config.toml
hidden_size = 256
num_key_value_heads = 8
head_dim = 64
norm = "layernorm"
norm_place = "pre"
bias = "none"
init_std_qkv = 0.0383
init_std_o = 0.0
weight_decay = 0.14
lr_head = 0.0179
final_lr_fraction = 0.0
train_tokens = 462900000
Each number is 500 + 40 x the weight over its row's rms, rounded and kept within 0 to 999. Layers, rows and columns count from 0. Numbers have three digits each. The size before them is the row's rms in percent of the matrix's.

# q: layer 4 attention query, 512x256, rms 0.105, rows 116-191, columns 160-191
# k: layer 4 attention key, 512x256, rms 0.103, rows 116-191, columns 160-191
# v: layer 4 attention value, 512x256, rms 0.0729, rows 64-167, columns 160-191
# o: layer 4 attention output (transposed), 512x256, rms 0.0984, rows 64-167, columns 160-191
q116 169:486520476559507450479475511522483488477592432490524508453479532512513496469525500520484559452469
k116 095:508516532483489558452546491518460592437498476438506514496496544429473488518512504459504539480595
q117 089:475523408468492564508483564558466467453546540483510481559457504511439521454533414467443437501519
k117 108:424429522550476519454504549527526454445500581443497572514491487513522425469510409460529495504491
q118 118:549471517558466465495521515503446528520492551522587470448481455524486491452463490529508423521509
k118 121:488540465531574535460459544529476449509500503560567515506496478511511497501541443484517433552472
q119 104:475507491574480506497419456550529590454532526467522574436467560469482504472480448441461515456528
k119 109:548479486420574492447458523511586483466448513500459527530504552524515454458514481485454483533506
q120 082:535481484546463516490511550581523498527500523444552541501416468536600506441540528550447512482516
k120 106:444528507539570517445554556467440521519471545508495488467529481450535506511461498464458528469455
q121 099:480416443451494506507452506591436438468543509454459517530478507459432546459506446480576453467511
k121 133:527509473498445527500482512529512507517515558495457526506519507511481430467495446457510494454487
q122 088:560525554466532501441519515535438494525522450487472486477494524472498517438484529492576609520514
k122 089:476552523560443477437533505486485488516479500480447528499545507476574500487508486485413544475491
q123 125:449516516505487506447569457449489515475499498545511521474438502459499490487461555512502468486458
k123 112:481533458500437488484550430506471533457539504456545433489469586480448538502507565535548530473523
q124 089:564477594516483481534541468416493538594484461487541449509548455517564459528427535523435524483495
k124 108:469541458537443470490554489483509524511505495558510394523476498541511572508514577568480503493507
q125 100:426479524429466436490471541514509529512512532505484578535527490465446476502505463522462390529525
k125 121:487443483494529583535572553555540496455446545539540497476522484521522417457435519542531398468502
q126 094:501510550503478522542520576483444496492516530505462485623552461538455517442538515541504407527529
k126 105:528465553527542523485537524485583424484487549518502552502446461549561477517499487511475522529516
q127 104:535541579506448541467518437424521473484499474579500517517461478464482512505507615520482538452488
k127 114:486537573449477544480546467507455579496484498432552502468562540449514518500525611479494494463546
v64 102:511508506509546514540510519440522403544509495504520536442502500477517474453513512467507533502487
o64 086:476535540478515559502493545572532562397530526557498532521528506439577533468455506434561520508489
v65 101:485500517524481510495525541458488455504497494516569503545456495582539479444462532575385563473485
o65 092:477481431467497518483532482503440482420511553484427515484489504470476473517462535419520538471569
v66 102:511485487517437531555494472523449537567504501500511505504476433424489484490520499501472544566552
o66 090:537511529498516533466457534450463425440457575540484521538483527470517509511485529431492526486486
v67 107:508513542521493512501500488519514486478511474518530408492526510588452501437478539539497533551471
o67 083:510492530533538517523493512551508474483476466464499565426426470576543501532557461532452504531530
v68 102:551496539582496398552510505470533450537467512486466536528526483520574461567498497482528585496508
o68 082:520466539512562519537527520488543539491438539537511464516406441478502533504470613463546496514495
v69 099:478539471562495445513499519516464499547504498441548519508545450487579445459508533483491524441527
o69 078:534476538528486469444473463552533459444517470508608508503480540533479500510414528506449456497442
v70 093:451476531478464472544516487509440573544502473348510397534485579434485530537459472590449462491543
o70 081:521516460473472552458495488485473542611522520544490452523468502558497483475480561529495436499442
v71 099:507511515495507527490500528483551465546494510506503439473492482485524549431480492496476412470387
o71 089:455534532498494541560471454415506508456515482481557561464564449456555525495517443502461439512581
v72 088:414467586453511497478491537499531517512493518449516447474517509500492517453487455562563439556598
o72 082:503490544502568527523554541480455522520557495565456484504483496478511516571482554507504494594433
v73 087:590490507593476518539515502504387576473510529510454430494477559509442510574493480534441554538479
o73 087:473482495532393473517529602473437491541486456561490496529459452522550459492441466513541527448524
v74 098:489537489531551478493483479550493464485522508470422583485518489557523458506499486476510547425517
o74 083:529527497476507467555471427455515515548511520471462537543541521503474495521493475542571521621492
v75 089:472498491454535501465514540529431531502512489513480486538486458602485533450475473518505478487427
o75 087:463485488403504529449485443463485484518602384529467550504527489471472463521508517465493505494580
v76 099:512554494450505521501557467566402540466520483464416456479436532543472514497508503494492524496479
o76 082:486486460555472458454473549429462507560483414508483471547581491464501484521503545494528494495544
v77 082:506525514559524503474530475535532488476509517526493510516503510556479517411530520397526552556527
o77 092:426504553526514461418495515524516467518484450472520580547492571485452537514535462486539496506457
v78 097:539450477479523521519534540503525476533486490507577490505556457529501492587510536552510447531535
o78 082:511581530466577539516458565471454528506477438513492566498508490460488496529425465507525554537552
v79 094:495573511397534476520497518425503469473493497592463545535500534421402473533486502458508447454425
o79 084:523512500490475486434500503464498493477585526484507526468512539472481582455490428482523474479510
v80 095:467508453486477548471505472506518470500513508499506473501435508443497512475508479511439383508506
o80 073:476518462522491478509505547514505481536517571570562550486510478491528490516489532552483494470480
v81 099:501532510597467453542482512500545536523473512477504491513538505516457497583503519471531556410460
o81 081:515498553500486474566528443480489509490430478528496523514479510503454522533511483527503475461555
v82 087:486457539464502564439512531500515474459515514499449542495497484602439510531450495478439531595511
o82 084:506513471474503492530495499491469475453490472444519583528473585523478405500441483488501475569559
v83 099:485498504476488502527549490526492465500505477532505453490473487473551564495499464560456408606540
o83 088:494471506537487578560505524454405423510503522446519513591534462522543547457511520486467462562438
v84 099:501433384486514471472507496536517553465504507528544528536521448414469514546505508491478485512500
o84 084:478542473484487454460474481526457512559489484573537508531538573528520492520471487437442551446519
v85 114:450518448516528518419499520515524477470520477537494479484527474479557508496504503515431444453449
o85 086:474525460549494462469474447456475473474612496489498490491516521540565493517496498508472428486487
v86 105:465502474454493506463499483517487590500499509489406533507539468458510493524470490471413460454411
o86 090:551529472450533473502519497513568520557477521497499641472483480485500418501548553471450517391460
v87 104:517570458579482481507509473475445482540501488507449497514470526433503516493528499442555513488422
o87 088:449496433493471516464501495497515478509457477499499513509513538474515538458550462450438431513621
v88 083:498467501564485494533491528430472560513487521452522467539491514511511512544450545536499499518507
o88 091:525535647579509478465465435415463468523494530446441503513467519431449495529517494511489504519448
v89 089:526500520537576507500471518506493450525503484532484528494474446586436530474534476509566511612486
o89 086:463506486481498479523495475526534495474533498534486504581504451474504495487535500537433478551602
v90 091:586558516581544452479513517498500521527546473556531532487508519533450527536531523463484511535510
o90 083:469435560486501520499472567474496557517461475507494545513434559542481446548516442447497468478526
v91 098:513565487474519482474496501445467524471490481514562573531503449513569474492538495511526490509457
o91 081:474450447573497482544467505519573576380533459495480453511498603451507514483553455495512502461534
v92 100:514536529480505456557516524474495459561446495513556469530483509480560528495477505485508482423511
o92 084:543467512487475462513562471506560510457485461466474438569556511459501512527506471462474429584589
v93 099:423456451557498516471462545523524464519484515524527510493471498526482471552465473497483537523526
o93 080:502422538457588525465487428461499558488443464514576447510463534522453529470471493496579495486458
v94 113:525516475504466446523496496531540554498521485475477508488509521411493510493553475463502454454565
o94 083:588599510522516483522499529532487460605458581551546487519516424508456500507545556519530532522549
v95 112:474492486504443461531470499561460523504517504380544515500486516543464499441499439513538519471609
o95 093:484532462497542544493572521536464492473523598547530461519508511393393534557515527488547546544538
v96 105:468458480481504502456535497475475541474515512512435448495523519438542541581467479550439485493499
o96 085:507499500512383443508524506420498463597528463487497486513493398471588529506456404484479459389466
v97 101:512475539445445442572454510469522545516468523528575475544532499448441508481508551507557502487542
o97 087:510473589526478493396500437566469524503491476514529489520446483484420496540435534554444442546478
v98 099:508514498563512488518477519507523461486468503475511532509513516515556482418535545460485591470495
o98 079:538550512570577555509512430530546509490456455510457438511459507446499541528484468414451510529520
v99 098:459479561462537483514510474518514537508518487421490527491556486540454512485495503572524479614605
o99 087:533531474577535530525458473562448425499550474520530514540529501573514546499441522472518445519467
v100 091:496553572498489497492510491474446549490504524462456443484528515479477479486510475475477538526528
o100 089:544454515503478557445466484538505481500455444535493474488529476509567441522553541545491524475368
v101 102:494525472396508531519505458500520461483512483397617506480493517455564473453541525501499511502549
o101 085:545531477517507584492464530573518586469503574480474471504510498522449488579510568510628564548493
v102 103:491493466413524513469503472479542488472478493539471529526486452518393509461548542506501488493457
o102 077:416481511538496519474473446477470494486562482460567544528592499494495431420516458502506504495572
v103 100:500422489515525522498496527524432478497505520538541477501486463507554487539459420528508423566527
o103 087:505473540454475459534447568478467582555497528511556482547517505492488537498533534455524469482402
v104 093:544530600492442418505499507476508496459511484510542531477484522556545526500573532467466543474500
o104 079:525554493544532536511612529527459509524500491471526444489490543446487594540438543538549497498455
v105 101:482532489526453517592495521560504475512502488480501502538519507473489494491494534483499552475525
o105 086:530477462464445537497541536512473490522452501515480427493536454523550493505513506451455458432536
v106 095:464488456465554546480486520533573522461475521537455522529467423452470488509508486549466488465480
o106 082:530491472486501526463463456471502499473556517531490480498559461508489454522559408572528487522495
v107 093:517493556514534491499504466498506508454508504540462504493507508502391457495521483519523530558518
o107 084:533470436477548539553522552471502542514518525512514477466457468473430450485547437566519553489491
v108 093:621389509536502499524522494512483496494504516544505514503498484528459489543503465507560523547494
o108 082:557450541549515408493476454498489518515498547455495465507534535433506510505434469497520546519521
v109 096:489484423521532488503474518497567537512481502510516509504498448489519463537565519469520452420502
o109 091:477497555468601527450474513556507516513521491522507517531443604511442587548510458467586506479528
v110 102:496474459561446517505445520570477525503494519513474531528520431530453430491443537456496569447485
o110 090:525458454470522520436530451514539487421530507477451476469504486525530439496516509542508486484545
v111 104:471433507585477514473502548548442511521513521532461519481422456520529486504442515545488525535510
o111 082:532519473508476486549530570483432515496471485553535477502567453526491496525448491468590508521441
v112 102:511528495529511510531513500468448445477509475603544472503481523507484523436469505539437471610452
o112 091:402508569557476498514512518552427476453527498448434436506527570435519489513468480499454475506560
v113 099:401527453501468523495488479493512574548488504424497458537484452410529529481507491489484432381533
o113 083:519548460416477442515496497487496472560475511502513564458498475530567528476613536518469455475501
v114 091:505487487504520527559497505536483534466522526456477571483521521547477536479492501496505405561478
o114 091:507545541516485486524443489542493469499503478524486456523502542472471472496464504550489587473553
v115 097:545519491488575489535496475581519493473463486504541536518546439530548492499498507530520480604543
o115 092:579514516618568529487502482472527514474496556536430514501473515585462460492569532523514479485402
v116 107:511503535459501479556484497493567476451473532496508544511472483495496464458511504482528534521572
o116 083:478494491503487470491571542469568516449531560425516562501494425508442507493477551525521477503560
v117 099:449498522484470534490470489446472533407502481530501493497516513530481451396518503521554503450540
o117 084:545443495522548494515492497448530434479508526485473453508505512529513473528529509520499508522470
v118 085:506512515554470530543459532486478536512496510518443501481475526494441508548551475499542453550540
o118 085:555481494484536405476484515473557542517443518498533486515508446526541471526489446482471513498479
v119 099:486537555466541533475510507483513456470510501427503504481456471495508510462528453488473516532491
o119 086:474507430529582479542476519573507507433549503464466580533462553476422537558492498497526494516436
v120 099:511524626519577496522483502511510429474489515456541535505552515579521484463456459466493551561525
o120 091:471509482425549442540523463542540492485497498497514487473501481522475456487526437532573547554552
v121 105:519507507435511523463481505534522473469498494502504500453551501486399482422482493535495475538569
o121 085:531501470543495549552522517480480455492547567569483496431513473457456460517489514528516504516472
v122 113:530505474492552463530539486412414456563503506481523482480519473478548488465515503510516523507471
o122 081:535444483519403459523468590520492521469525511541460594482522520483524471519507470518445472473455
v123 105:484556516480429527478479545545502483447526492390529528463513517523469492418530511486515520459450
o123 087:488413539454455529558544498469493536508508521535528472506471482481457481502529488451589535518442
v124 092:543443503425502506540505456562414553473514492551518465477532503548453533414489513496527512574549
o124 089:417454465494430416500511436560516532493496485470466462530502522444511432475482528472536456401548
v125 096:467527499538491545527545474528433512476525479416508461477532526504517512411516419526472441605445
o125 087:491489502491495505430481519444494469465523535584510511463516497577468545518532505514415557468397
v126 095:513479449480485502559525522499425545548525498506636501531458560560434517543485495550414490533508
o126 084:468524594441514545501522462525425464472470486508514509498476461535567492503493495571542547439504
v127 093:526473553535497462493494502502509499524496485491568481486498545587556530499507529501494548483450
o127 089:548537513480479511503531494559507546433486415456550462450460509473492511539468498395460525489468
q128 076:544500525546538486507491510543579531458537503551532452488474473460476468448486469518523553470487
k128 076:529456538495499481440430537467513476445492440471493563510538561487466448488439530489539533427476
q129 103:534516501471519482504518472481523440484529389517577617448501494546498552437533410472527479538478
k129 079:506472449564522530496472536491438521480501551494520510501464538506525488512451517535504493568467
q130 126:501552414528525529474428515521496464460541378509476524557543447505554492491501459574482548512530
k130 091:508480527473480492505522554541498514563470556471465429575504496452501547492457555472515575489509
q131 089:472508570516476507508489467465518480422489479559424499465522474515520556489572551495462540509486
k131 089:594506466530509577545478512583500417474509479465479528420504480469558533450491502480538530545524
q132 089:478551470522509448504587466479480478553484486517474497525560587473514473522548490555497516472473
k132 079:538433444487516489474541480488461518573515512452484490476468479532505492536524519459509525523527
q133 084:515479509508465472485521505531490488603492509464537489477461528465528456574447511480513538507482
k133 082:545474456536484610480455513574515458550543513419430525481437506426514486566553505498506487534508
q134 088:537527489511468514537498532524557455545503517469526467432542523439475509481445566533522538523446
k134 092:545494534522476609484525455511553450462502487470494515491457543507542535487477519518506494453466
q135 100:517539505439452454507605510501477468585514470493485546531484538443504503488447481461426485499477
k135 083:528459483471513425466555513534508517494515488483559500483514561560488569468552473452514512479507
q136 089:513530558489549424515460504484503479453526506479507512498577476425506504512532475450506476480481
k136 095:501550530536548566454481529533509576476510502476460494477454491579585478394523536470598468434499
q137 098:516562420520502487474512431471527461512519521488556464573464446525531484506482480545455470492518
k137 088:487458525496479487386456472521540490508486550509462567508533536503501499469466553531474506518501
q138 087:479602558545508536531500489525494464551462441458523630568496487482546435573454419443509459519540
k138 099:423526524520505545517470500491567498451464513577468485471502542482542456467472553498507486540528
q139 090:444619399553499493484511487504511518500560469494524507442504524419468500483507464487437498432486
k139 105:385531422535470481451470534553538491464502454492550503524508488467488501479488522500431493508504
q140 082:470563449553523514568488503508620528476465491496539558428528505489560455500474464437493390518479
k140 129:487546465499561544487520538552565505470436449466520489505513524478518478488520552523422464485522
q141 094:465471558439464549481464497590479493500498470451497536481502472478491512490505500463473530571487
k141 105:520483485487537486536546474515512432458533474548511459423468566507551540484510499513456538515543
q142 086:482545473510482533540498486496596537465487478493494566468546574502552441478449465511500478484507
k142 123:496495517473503485534472540453495533456477569516512497586477512475509445493478556510466463514483
q143 106:475560521557507560538509590501532565516530454481496520478465463474548477589409469552569519501543
k143 103:507475491456451444478454551456495519489556535442437373555432481490393534494403495609436483486548
q144 083:435490524476541616515521527395468475513493509499514526493538483468455518410551517547412494476519
k144 085:508471438508570514460378492556494516404517520508483518520469513478492501479473517540475482452486
q145 124:507527465521511470502515517454498444487590393495502594459532517534499493431509493517482432508489
k145 091:536461568541502443536444543525445451452518475510531569492474516518415528509494520499500465511499
q146 109:501509503531497461529547461486561443511546433518524630450528532543517488467529473441530406514546
k146 100:468489525487450516531497508507493448483463562551493520529523562525509489503455509510520399473495
q147 089:500482536485525483467436503488492560528502528496552492580536504477472553525557547532487460449497
k147 083:585456496416532491502555478502484500527505509498538445499504573533492541551511506502515507528545
q148 091:552559487489537559481436488502502548486479516540529455489472494515513486515533513547556490491536
k148 092:498514424524423464460565476421532497564445535452491488557528480492463515477474562552441553515486
q149 094:435460535474424470551581451490484540531491490490428543495457533470475494458529593444441566479528
k149 101:593473553414501453391580467524470469552508518498561471514496472501505514523529470438479508507527
q150 089:479513438447480462483534501465524487541518478474494481478509529425491427452497471408472520565469
k150 087:550498443492457563497527457508493514487549478477495553511548524500446500475565465461467503487432
q151 087:516543532544512503509532520516487537491447484473460545553499433549550449487479488589489478544566
k151 100:452531482508456506530470512473461543542432473510493440482577480456490525503460567550506575518512
q152 091:518499435573403481510527499492489541536475526400444459462474535499456509511499469535490518484530
k152 108:568555545431445524536458504487518470526480492434451489485524459478496493480505476441507589510501
q153 088:487505512476591518518508565432548510430482493534496537461500532518530469675518504500544503480541
k153 098:428495543560475593416515469511543542467492431517441492468484479518555480458411524533465492482516
q154 095:484545546568526580568476554507521532472481503552454500483517428566541490538491499480567475469580
k154 074:502508437422545507522502588478453435465519463507484449465461470480539510465459495537480511473540
q155 095:536489569382544550430486456556493501428509464612551532580481422460502500473534543533526452433493
k155 108:514449460537618489478482497514515477378473539541497480492511511580533523459496598482539490531457
q156 110:463486479514500526487508512513559544449440535548436459559558381497528481455500516607513593536552
k156 072:473515552520546482456430558471584559463486431500435427554496389495418494527456523491504537496516
q157 092:480465560446532458528550444497454470485546441588463474524529479437475480521505468541503445550515
k157 126:491506486538526505522551493539588504501545455493453508586492451527450553495517467500511537502590
q158 107:455448532489474548480456527452531541458455563527426434578491493412469438510450520573521503475472
k158 078:455479462471529477446538544486487520519505398511496407560417467514475579487457487515438531496493
q159 095:520464555490504479504486471580443446496511506577480532506489504519416540408530492401496512438525
k159 100:456554480507535540505550471495505503461517521566565550505529545457534511434530504469504504467487
q160 094:484561511476480526516518474482507506481569525449452424497499458512482537388514487592462485493515
k160 101:500502471551489508430402494493489511485487554471495517527539408541503494475450498498578547501474
q161 106:524497482514520448510491471503486506492488527511565473509462484499525441500517521512462492532495
k161 112:480502488521446556502422540510484475537531491455515485482581480455493437462497505482563520468544
q162 109:474520472540495493515497460473508477515458470488519444519490572578514494445428412505492503501430
k162 105:466518474528408510528561493527519496495488466578533506447473519412528517436464441515512472519552
q163 105:522531473539466524563457456518486525554516514465484523511604553497509503476518517475484511591607
k163 106:550486490504477405423497583467515583539437515453507548574481486548548411554493431538483435495492
q164 118:536503485531505507520570492471530502513459550539501504576515497512457490485475530528429469527518
k164 110:542536524548407444428451481481479490484558565438487438533539483508442499489505491509475514443566
q165 115:468454517422494537540453512534464547469506488518497509481461591508530485454491539453465551521501
k165 110:505477462467499472573565433371515497490498469516525431502385526476509514539500494515504473569432
q166 099:470552497481574531482518519596482510500516499507515533538533493449535552464505443543457510514488
k166 103:526530493507458488492436444485550478478488522455528477398552463498509405426434499485475460575456
q167 100:570559497557537553469546377517487455494513525427511504560500470491485589497505500469525542475445
k167 101:464538570606445562443470503485547459469493535456519509484535505460580472504523480480486491449474
q168 095:553500445507500467493485580507495498520505456468478539500475571501506475454477473492493511491520
k168 108:587469504481437542555510522507534460427507497594555554466428510479503529507510574499473536512483
q169 086:535520447494472468482552615527537478526473473407525521482502517522474488479562523504439463522458
k169 120:441545471545481512490468515419378547537466448496488495467515479451588447530475469539530537416480
q170 098:461492500497431503501507483506558502527468574435549512465507564524527451430527527402490412504464
k170 106:544544452527509474527483538504476509526482477484494521479456503519521501508512452500434453541442
q171 110:490473503491451454571524513483515554552462471470511467499532595515624498498444572530386522525460
k171 111:512504516492460384485504508468545503592512446503416480433520472422442492453540520459562454571537
q172 121:401503512462539495534523529495507491489517514536446537438563560506547497490455490507527417485540
k172 112:505537490479516526402453471506595454507520513488510514492501505508521487444443491506488473497568
q173 112:486522498534457472569510453461465460461451510492559496448523517466476514494583500464471529526476
k173 101:523522525453457512492522459491492539463453443509436491473484487494393517480537537439457425496464
q174 093:485486563485550431503511537528498471496480526462526556492539475485444509499542490499502548444529
k174 096:500540493478465514627568450499526466447504459528508482508519513535489460460487446486514500557508
q175 102:591480511527552447454477492459439523519497491578520483478490418471530513520484537461573550478538
k175 109:437506476452545588509511481551496434522485506525535509460580617494539522518460523461453505486487
q176 130:535515525514494557478468501507465500535539423473485441621507452523493526485525480524445477395495
k176 112:472408514381551438502514495497519481515456521565385499427463559532537490466460509494531548537493
q177 099:492518433552495534539477497520479545518521439558500460555438490449539493508462572534478475466499
k177 108:558479451539498484472512489447601417534502504502523486468546538525492510475479509565542527616484
q178 099:514495502481512521523498470501502521516531545545449460593478453434550514479530553560501529513537
k178 105:511486498551481473509475406469518468489548577504543468517461458504556444486533494497510444484538
q179 113:488469511510536564519508405484536484539492474537437519553560480467535502455463603498461444513522
k179 111:515525488539542499558527480489527474505544536475503445489434527511548552483485446518526469532466
q180 124:463475513463621609488503503578444489465590548438495497490483485489406520500420467521515483418444
k180 104:510455558503446458491533468472454553458539486484517475492428507454562488516534470525482526467452
q181 098:570551562452510547481529530529523524487500477491549516530476493574497429481496469502483516494477
k181 104:515492449475484549489429497476451512495479485489516497528546562520468495453467443535572496490539
q182 104:486574482586503488531435508505517527507550393516494553453444472525496467517519454472517543471580
k182 103:465474470433469538579455501543482443483440623524570573457541538463464463549471528535490532474471
q183 112:509520523502495486473518482546459528509541479501502595526527490485535499524499474478528478387452
k183 103:459531500539558478533435551514539463451539549552507553469502445456477498531455591475479525496520
q184 095:496476509442570550474474446530451503490494517476516504492494500443451487477513491466496497523505
k184 106:488491550575473491530544459565570424477475514548510498475451468521540492399486526440469492505460
q185 109:452500528429523537569490534543502535491502526582502494441507518488553531511481480466493527527502
k185 106:449510451486542484455467525433447545528528509554499454526475505538494523549432509506527521447454
q186 104:576499520504425450495506452476484459547467485520479533564416482505575483511569482511441497532533
k186 111:570525429429521499534506521485521456479534449501484494491552491551504530485569570468477553579515
q187 101:463478579469531485465456531537455512425517469493544532489486506536446437511541463467477461517556
k187 104:425505449481516500588487571444441586518487541570472457586490516455497495553431537507530520420485
q188 099:444538498488455418487438482458546518509495523493532460496462513518471457481479482470478511561490
k188 104:477470544569490455477468540473564470544455477471475474471502445536516486506482460480485449489574
q189 118:443489460531528521532517470484536493444477570532507521493537539515530452534462544532502445526576
k189 118:492488435403431481466520543426472534534553523494517470501515526473487479454474402544495457469523
q190 092:487553527579485447473501545456511519563467531498371508501605470528478484459510513497480573552604
k190 089:459573516506490457491469521531497515561507527436429534552580512574498474580537435460493516479553
q191 108:555511523523456487489487416428455476555538474502534532551473559517533481494510533486407528436526
k191 099:467491457527568499489506570457614483531467467560427445566509534497545572499421541470531505529448
v128 113:444433506423538527478463447485516556513479536431496522524497521500479477536533523464469460535449
o128 110:474484572455545531551489459497583516503569441496548537482536514488493400472572458460514521557488
v129 112:524554529458498482503487562546497529529534501456509479482423468508560506467481467504497456498531
o129 112:499537476469498506425500505446561530546478468493490444519489554455430497490548525480423545500542
v130 113:522474465461505440495528512485493490510492472510470514486483479476522516488494519500484467470458
o130 110:512497543489504528477500519544549480485496490483463551406455478466482440495462441542527502480555
v131 118:509397443418489505505531537494545513534455528515462579491541526460474464596504537495480495477477
o131 116:488466517477469534451508464461550550514513478571502545510490515544531514513494520488422471561477
v132 105:489536468469522445448525549453435501472524478549474536548502551496481481507546499489460496476454
o132 113:534420489522565475530502500493534501607528498478512520460521574439581479516447592501465449547512
v133 109:473493501444387511430547496455473528550501472434501565536545485496551446553465441483473578395529
o133 103:498463510455499507487490459467547529509441500553421490458478471539515492494504524483528586495417
v134 121:474542565506575496504492499476509550491507563499470445553446521478456474472511492513497469563483
o134 115:497536483512481499503476500484477536519560451485577497458490508579544493567454453496526450487571
v135 116:468538490608544490561489559506477508486527521475444514470466528475501463549517482459494545463502
o135 115:412443546530474498507475474467434525527497491572515456467509546543470441457510519592464519509479
v136 095:499498444591469461477468501521482522454472443480450494516510421551528451507494437517408511528498
o136 106:497519476414481552517536541554511423570420446544510530521570501451536524438508493504472553550527
v137 105:537461444453514532423562507503592461521490485510508411479523514522588563487532565546508496520533
o137 107:479498578451525460532469499502462566422513463491429479507530445437483490500470481512456503511554
v138 104:450527446478508508451528467512502470454486479505533551463550494469464462505512453481520579467541
o138 112:501472489470461469504471497483539554478493473496476483485554524453454486492604546514619508554493
v139 111:514395525427517510473532462450517514472508540510529481519590411493511519501480503477509382503534
o139 109:542483519507485449470480544529541490535490489452522512475543450489538540549539538462542504476485
v140 120:523487509478533484462531506488559475530497465462527410511489457552477509484453472517494517414539
o140 106:557563483466507393524521495492468501435512474556539431498420493481525525527563450505480534458557
v141 110:462561505486605480568535533578490482468543440523495530483510540470478505541523491486543456457487
o141 108:429448496496529468481521537505451502511496460485453457490521495536496466571495513517382445511532
v142 108:498503552514512488543490532465485494534493497506561463491489577371497523584476553522529472482493
o142 106:502454542440589427500394499588482499533513552505542556458430539501583501504419502518580488446526
v143 114:473521515474515531509446525495569512458497529471522407572466490484389485555457552534502473487507
o143 098:466482500533559477517517451530464447496630428489534517531533540554495549507548516479471451494451
v144 109:493503502423551484439453564454491569471497527499509494574511474500491490532430522465477479492463
o144 107:437476497515485518500479482520568383524496535452532542543532465483498467514444439497504444460475
v145 104:529526474521525496461549524494508500551466534586436476505443460492541500489519531468445471577430
o145 108:532516408496483517519500470559433487531421469477403460485493485472516494460580499442488506523498
v146 116:497461503432476531542485504566490509473506477564555498510477506514495572556501538485501469454477
o146 113:509475565442471514494502468545471436461523508406484466509483489499492513547547453540474498504462
v147 113:512538560493511483552535446525493507515495561567548414499525549450455523474491515520525536475534
o147 111:534507565406544479435483458477448502522542516473513542527530454517538495482545451515522574525492
v148 106:481590457482551493454551495419567451506510577507497492530494479498523470490446490485493455524575
o148 107:461505517557549529484416475434469538480512564488510479515544497484472491527501406441492552475510
v149 104:497474513544507478460483510544514512481476529516490474496500507463447505465551566495558406542541
o149 109:524464511519457559446460489481537505451484450483435514515485479527538517467487531470539511448539
v150 104:505447473531532535449510488533562582526498512556543530489501466488532450475511468508502487605449
o150 111:547547490489511597451492563467512509594472464482510494520477501484477498463453505515486543517485
v151 119:581516513440482528507565502521536480483499446523508453494514521564561535481483509539553518476524
o151 112:495461505517452498467555486500501508435558549556499405505493537480497476453513492436499541463562
v152 102:471513465437516524486468500525450472501512517469481517479465467514480516468502503473479526518431
o152 107:466529542490466538474522488512528507582462532476488442440473523452454509450519529571498522522472
v153 109:524550530433518461507508416447493467460504543505471444490519520522556517389506546478486473550472
o153 108:496472541457500511493471464448452497531565497463475507569563543480566474419515437407598521462498
v154 115:461495542494540446524599494499529500500454475492540440476484595506445499551460519491540548429395
o154 108:601478505490525499496509589547553486476496552559504457489491506514470510491488509472538560537527
v155 100:483555506458500502559511465482584537460439522500457468567555501489471450400484534534515479540499
o155 112:513486466529467527447482459553486484476529456444490528515564459432542550545499475469477530449475
v156 097:545535509442547569528504439536549443515500508608553466487545512469520515456475475543549530446520
o156 108:514494509555523532537485575467454568521534477497510496490440471491514526492507570465495545436437
v157 104:507440561598513441465535572505448521536503472520490542535472404539444515540483458506498515514459
o157 106:458521459576506518471519446471452499522466463475550513429416462475439501514501498533427534442585
v158 109:455529527501484556581497464491447514521486563401537554485494473486482520516419485507498568494497
o158 109:492494507432505492465554492496482514556499491517451509564550502580499545529495472495519482526516
v159 112:482534457497495571559472441509490576518465488472529512555498487570518507523518506487523457420378
o159 105:484451546420584552539512482514584416493488508551471416457406543542553553542542491493515514490501
v160 113:436562493534530530462466456528477460536500540568477425481476495428487529446487513481501514505529
o160 110:447518471496491502477512485480528511480565520498512451604466479512480461566515472485505494481542
v161 107:433483448494442483525524564523557465459481474497439506541561514428489491515496587511444566440511
o161 108:442494499535580486525491508596469486474470443536470557477500515514402501529462429566449493472526
v162 105:538524531507479473505510516519397502514539486483536490558543491513497547506545522503498478505522
o162 112:487498535534509533502551574443484528479510478450443492499467497503561496547569435480606520471480
v163 109:537523560509506528545510507559502502504487435439495488447466473463460493485518478456548535536518
o163 107:542508453497571491460399467465501496514541540451450436444469570554575523556498457557541500450521
v164 098:518525470510534500463482427501465534487497464424514551495416482516413468522511490527487542475421
o164 109:525491504531467504555510481483531469529579543508478603441480493545507520500530439489469486508475
v165 092:510530483557456539474494523581422454516514444551486510446461489501518454466532537483525481527515
o165 108:507486477551518497473573495495463438419506526512512482497481456541480472501510577490478480479533
v166 125:509547543561469523552502506546474515536537512503561461476428437481505538454559551444521457498549
o166 111:577464498500516533439502518485510536491456528432601449523502470476450494528451447506540532507470
v167 126:522502491549430469546568472504547470502511394451585476387527433541521554497520452535595497504541
o167 107:451506452594525512562517461558411511524512524408483547511473498479412552518568476470453532572515